python train.py --hidden_size=192 --num_key_value_heads=1 --norm_place="pre" --norm_eps=1e-05 --qk_norm=true --attn_scale=0.177 --tie_word_embeddings=false --init="uniform" --lr_head=0.0124 --schedule="cos" --doc_mask=true --train_tokens=581200000 --dataset="wikipedia_en"
Each number is 128 + 32 x the weight over the matrix's rms, rounded and kept within 0 to 255. Layers, rows and columns count from 0.

# layer 13 MLP up, 768x192, rms 0.0715, rows 110-140, columns 0-31
[[ 88  89  98 125 127 157  91 117 132 127 122 117 117 139 124 101  80 136 100  85 135 153 125 113 138 135 127 115 104 179  88 132]
 [107 179 151  47 148 142 148 164 102 128 137 119 109 130 115  65 127 155  95 116 143  99 115 146 143 175  80 102 239  94 148  95]
 [102 106  96 139  96 150 131 130 130 104 133 143 114 133 144 115 188 180 111 136 150  86 114 111  91 133 147 124 127 161 121 177]
 [105  92 120  90 151 139 105  53 153 121 161 156 130 196  84  89  76 176 114 106  77  75  59 159 155 138  94 136 149 163 141 157]
 [161  96 142 190 112 167 128  88 156 154 136 118 154 164 127 120 124 108 142 108 125 203 108 142 104 115  88 129 117 128 159 150]
 [118 121 107 151  99 137 124  85 137 177 189 151 156  55 146 131 111 141 140  97  97  83 146 131 179 104 170 167 185 183  95 167]
 [122  95 114 178 168  73 112 157  44 181 131 147 143  62  99 168  76 164 181 137 210 142  96 148 136 136 110 115  97 161  64 154]
 [141 144 105 109 139  89 106  99 156  98 144  94 105 158  85 131 122  91 173 139  94  72  92 132 164 170 146 129 152 149  43 106]
 [150 125 133 209 161  54  94 128 129 125 109 100  82 204 182 124 153 134 136 124  82 160 125 185 153 193 120 112 144 165 142 104]
 [201 119 110 147 139 140  92 145 120 182 103 163 105  84 118  91 122 143 150 161 157 113 169 141 180 160 137 109  98 128  62 104]
 [176 110  93  76 148 158 193 112 155 145 133  79 158 162 134 163 155 108  50 125 171  64 124  96  97  75 123 107 150 143  98 114]
 [137 109 152  54 129 117 123  98 114 109 139 105 137 142 138  91 153  94 156 121  81  99 136 128 163  84 132  50  85 115 129 128]
 [144 139 120 151  99 134 130 128 137 142  92  91 109 139 101 116  51 111 117 158 154  91 111 142 150  87 103 117 122  94 129  79]
 [ 41 139  90 139 107 113 162 134  88  70 120 105 110 164 108 169  94 110  73 108 144 126 151 145 131  99 155 119 125 167 133 126]
 [ 74  82 124 122 120 109 109 196  78 102 104 112  97 111 187  92 145  84 127 139  87 167 154 141 110 126 103 119 129 153 196 139]
 [143  97 101 149 129 160 150 163 173  96 175 132  68 137 153 103 151 152 160 133 126 183  88 112 168 143 138 118 108 103 169 144]
 [156 181 129  90 163  72 143 121 146 135  72 123 126 104 159  91 174 112  68 118 128  89 118  93 146 121 194  96 119 125 143 131]
 [134 167 108 151  94  96 114 151  87  57  82 210 148 134 114 112 114 134 141 105  49  95 194  98  81 141 143 117  95 126  93 180]
 [ 76  72  87 154 104 160 122 134  78 114 152 167 101 145 109 123 128 117 153 104 196 153 124 184 111 149 163 159  79 117 141  84]
 [126 136 185 111 156 119 142 104 137 179 148 102  72 141  77  70 116 121 115 117 106 193  65  97 209 203 104 117 182 136 105 125]
 [154 128 112 179 129 121 111 127  92   6 150  94 177 112  68 147 152 143 119 125  91  98 158 152 118  77 146 171 109 133 128 166]
 [ 98 117 153 132 134 119 103 155 183 130 131 109 112  98 112 100 129 134 114 156 125 149 102 101 120 173  92 119 101 159 110 125]
 [ 62 115 139 153 105 144 110 150  90 139 153  96 174 131 121  75 112 130 202 103 128 111  94  59  59 141 161  81 141 130 117 168]
 [123  98 132 130 124 205 124 105 151 139  67 163  72 188 109 121 126  25 176 102 135 174 144 114  98 122 148 172 151 120 149 151]
 [129 135  85 169 145 116 122 117 155 163 121 113 115 150 118  74 173 170 125  77 115 139  85 164 126 145 167  72  68 156 108 127]
 [107 124 133 142 126 134 143  49 165 142 146 108 110 115 113 120  71 145 168 144  96 131 181 146 133 133 168 141 162 152 161 133]
 [ 67 120 132 152 126 118 121 115 155 132 119  62 174 101 145 164 108 184  62 132 148 128  84 103  92 181  46 135  98 193 132 117]
 [104 132 142 123 152 153 142 113 137 157 105  88 143  36 161  98 112  87 156 127 126 129 102  85 118 124  74 161 142 111  65  91]
 [147 127  93 106 173 144  83 109 104  96 110 120 143 119  96 111 185 183 105 106 154 121 125 141 136 202 160 109 130 139 160  99]
 [120  86 100 142 166 103 149 133 126 157 167  89 124 161  62 135 121 189 103 125 131 119  90 117  98 129  85  99 163 170 113 129]
 [110 153 108 139 131 142 178 143 119 138 117 193 123 155 173 133 101 108 145 199 101 149  98 110 135 100 165 126 133 117 135 192]]
# layer 13 MLP down (transposed), 768x192, rms 0.0698, rows 110-140, columns 0-31
[[ 97 125  66 151 128  82 129 103 104 130 161 119  58 145 109 119 107 119 120 145 155 123 108 169 129 127 145 173 123 167  86 124]
 [162  98  84  38 141  85 101  46 114 138 145 107 108 138 153 158 121 146 139 151 161 155 132 196 104 107 106 139  91 127  71 141]
 [140 164 156 175 122 161 125 124 178  73 120 149  78 106 174 123 138 107 152 116 159 192 125 129 105 120 106 116 124 120 109 130]
 [122 103 143 114  91  60  91 152 122  97 161 128 132 183 160  81 164 101 120 161 188 150 143 175 119 146 105 109 160 119 147  52]
 [143 143 152 160 107 179  97 189 111  87  84 161 104 134 158  73 113 130 122 134 108 104 188  87 126 103 114 157 120 137 115  84]
 [132  98  99 120 118 115 149 123 151 134 134  94 154 143 116 182 162 156 174 121 130 109 107 134 161 132 156 121 159 116 109 165]
 [114 102  92 128  77 106 134 128 144 132 161 179 155 124 127 108 113 112  82 157 116 163  80 125 151 154 108 149 140 100  88 129]
 [111  99 113 112 164 117  96 117 114 143 168 101 172 115 119 117 146 130 120 148  86 104 135  91  84 113 189 129  99 153 121 131]
 [173 103 136 149 115 192 170 109 136  95 135 114 104 112 177  99 108 137 140 154 127 136  83 151 152 104  67  96 121  98 108 102]
 [140  93 167 132 118 117 142 135 119  98 114  97 190 149 119  96 138 160 133 114 102 112  66 130 132 166 107 157 153 163 137  96]
 [159 119 163  87 108 143 138  74 160 105 161 129 106 121 127 120 111 122 168 114 134 121 149 123 101  62 111 122 137 109  68 131]
 [124 158 124 106 166 182  96 122  93 151 130 117 166 135 142 136 100 126 199  84 175 147 137 181 200 172 122 127 156  68 105  96]
 [ 76  90 162 129 182  93 133 129 164 171  96 113  85  94 129 127 129 106  77 130 141 135 138 166 170 145 120  88 147  91 115 134]
 [ 88 117 135  91 150 127 166 116 143 140 105  78  86 148 102 169 138 152  95 140 142 105 118 132  95  67 160 137 102 136 163 106]
 [130 169 115 106 109 124 107 180  63 115 122 151 115 132 168 167 118  74 155 111 163 175 127 133 113 167  42 168  91 105  89 164]
 [154  75 130 142  83 137  95 148 155 141 154 117 113 136 127 133 130 114 145 163 124 110 143 112 120 146 114 109 134 109 149 138]
 [158 143  40 123 156  88 159 124 105 165 135 144 154 128  97 203 168 108 150 116 136 108  98 144 103 122 166  97 122  94 102 115]
 [138 137 109  93 144 114 121 100 132 121 154 111 127  88 123 126 118  96 130 152 159 178  88 165 147 157 164 173 125 158 162 136]
 [100 126 144 115 148  94 138  71 118 164  94 111 101 160 147 128 151 161 159 111 131  90 102 111  81 126 123  78 140 144 139 122]
 [122 160 172  94 161 132 159 130 161 142 171  64 147 140 142 118 110 172 138 116 114 212 127  58 141 172 120 118 105 199 135 102]
 [135 145 127 118 108  48 155 143 131 148 105 139 113 122 159 107 155 110  90  88 172  87 149 133  67 125  59  70 177 113  99  96]
 [124 205 153  85 136 134 151  67 137 125 128 142 121 111  94 143 132 103 132 112 146 128 180 106 127 159 127 109 144 105 130 150]
 [111  84 128 114 156 170  79 162 129 147 185 131  52 144  66 116 130 112  36 173 139 116 132  73 178 156 103 153 148 134 130  81]
 [133 155 139 176 176 203 166 176 149 117 140 177 109 124 162 127 131 122 103 113 101 132 210 108 162 109 165  95 130  76 136 150]
 [137  93 144 109 135  91 132 114 118  59 153 161 162 133 174  59 142 101  76 144 117 163 111  91  66 149  92 118 156 106  87 152]
 [150 123  74 134  92 165 171 101 150 113 199 157 128 129  97 137  79 152  67  76 134  98 117 142 139 100 119 132 171 150  88  95]
 [120 123 167 140 128 109 114 121 135 137 143  60  82 159 132 116 177 120 146 157 143  98 157 121 106 131 138  94  82 134 198 157]
 [118 173  96 180  83 125  98 127 153 178 166 141 185 117 164 162 117 120 129 133 163 128 183 167  91 143 120 170 175  68  97 178]
 [117 114 114 213 103 177 180 160 112 144 163  58  81  93 171 191 125 118 131 145 131 160 172 110 139 172  61 131 167 149 108 118]
 [109 128 146 131 126 154 143 137 148  96 138 156 122 140  95 148 126 128 126 126  77 124 141 141 105 116 158 131 140 159 133 127]
 [151 107 104 152 165  97  85 120  93 175 137  78 103  96  46  97 151 112 102 189 120 146 198 139 193 108 128 144 114 163 106 108]]
# layer 13 MLP gate, 768x192, rms 0.0795, rows 111-141, columns 0-31
[[141 170 113 148  84 136 193 160 126 111 129 123 131 113 182 114 171 121 111 143 104  86 175 131 134 132  92 135 100 117 185  96]
 [109 154 141 124 153 113 156 171 119 150 149 142  61 136 112 158  74 117 112 114 119  95 137 135 152 123 161 170 162 103 149  77]
 [149 103 164 129 146 177 122 161 151  96 141 158 121  94 156  76  96 184 122 138 117 132  90 184 117 187  89 132 117 124 138 163]
 [187 120 101  89 104 141 155 111 146 144  90  59 165 117 121 107  54 108 113 194 154 171 188  72  95 105 151 142 123 131 121  66]
 [135 116  93 154 170 164 153 156  64 147 192 216 179 100 119 136  62  94 139 183 131  84  70 228 158 150 116 129 162  80 174 188]
 [140 132  76 115 146 191 151 160 126  57 171 144 151 127 106 137 130 148 188  93 144 162  86 112 161 119 135 141 159 104 107 169]
 [139 123 142 154 109 101 125 162 114 153 109 108 129 154 104  99  98 128 133 154 139 143 163 241 227  95 161 147 165 119 140  80]
 [131 157  87  88  94 110 109 162 120 149 156 185  98 134  80 157 150  87 129 109  68 119 154 151 111 193 111 135 149  81 114  66]
 [135  95 108  56 108 107 106 144 141 102 131  95 118  90 112 151 196 107 156 117 133 117 190 140 149 126 106 122 154  74 156 120]
 [ 99  83 125  84  69 148 132 123 172 100 124 166 119 110 152 141 149 126 183 145 128 160 156 109 124 114 142 134  98 107  96 121]
 [ 84 148 106 125 139 192 175 161  99 114  98 124 152 159 142 206 122 122 155 122 120 127 135 121 136 149 166 160  95  74 108 163]
 [176 130 125  76 111 122  52  93 126 144 120 149 103 139 151 204  88 122 102 161 102 162 160 102  92 110 128 103 161  76 248 129]
 [102 138  76 117 106  90 149 153 118 110 134 127 138 130 153 169  96 105  99 150 101 120 168 139 142  94 150 133  85 134 150 135]
 [131 124 138 163  72 146 114 186  96 170 102 145 113 130 133 113  72 131 114 103 120 129  92  79 144 111 142 159  72 117 160 132]
 [128  40 100 145  77 115 102 152 155  96 173 151 145 175 153 108 118 145 106 115 152 145 139 115 147 142 132 125 111 127 134 171]
 [165 139 158 107 118 105 107 138 117 117  51 127  86 141 154 189 127 138 155 110 156 178  53 172 128 121 133 141  94  92 131 111]
 [113 124  98 125 150 124 161 175 117 114 140 119 175  59 119 148 150 141 119 172 172 184 130 144 140 105 132 143 153 164 155 133]
 [123 121 117 115 105 164 150 116  84  56 158 163 140 164 142 173 159 141 160 148 110 183 156 133 149 183  96 129  81 145 156 122]
 [129 101 197  98 121 126  56 198  80 121 106 131 101 134 168 100 105 121 131 108 186  83 173 141 136  90 128 137 132 107 127  69]
 [125 134 141 115 114  95 131 109 163 187 121 143 128 160 160 132  67 145 154 140 137  64 131 129 150 152  79 132 164  98 115 136]
 [154 101 110 144 113 160 143 139 180 127 140 103 112 186 165 102 124 111 137 147 113 109 117 138 179 169 150 178 145  99 145 171]
 [231  63 137  64 106 170  92 118 109 102 122 155 194 157 102 140 103  96  94 107 151 150 109 125 183 115 130 132 168  66  98 158]
 [129 153 175 127 161 145 105 148 113 150 172 117 116 124 138 141 159  99  74 155 105 125  65 191 157 148 111 112 164 107 127 132]
 [125 103 132 104 103  81 170  92 101 121 198 146 128 127 117  96  87 140  89 149 110 109 113  52 169 120  99 127  91 169 104 126]
 [140 124 103 140 150 129 102  70 138 136 123 160 118 128 118 110 142 167 124 174  85 132 195 153 176 118 127 126 140 132 150 169]
 [153  63 142 202 153 126 171 136 121  79 146 162 120 137 171 109 147 132 134 130 128 110 162 177 122 171 186 159 165 100 129 179]
 [115 135 133 178  89  84 109 144 152 196  94 141 138 143 162 136  86 174 101  98 156 105 157 103 133 115 143 118 121 116 153 153]
 [133  81 148 121 142 105 139 127 144 111  52 157  77 143 105 159 102 144 137 182 113 230  91 157  95 146 130 117 143 213 130 156]
 [130  95  71 161 121 127 160 134 128 174 164 134  78 157  85 159 139 118 153 196 182 125  59 129 168 120  75 106 166 115 119 103]
 [153  77 134 143  78 109 105 139 109 128 160 121 135 106 102 120 153 166 117 187 123 158 129 106 100 158 110 157 104 132 100 122]
 [106 102 174 108 147 140 136 100 114 114 115 117 138 107 111 157 137 108 184 153 167 143  72  92 167 202 137 170  96 115 163 116]]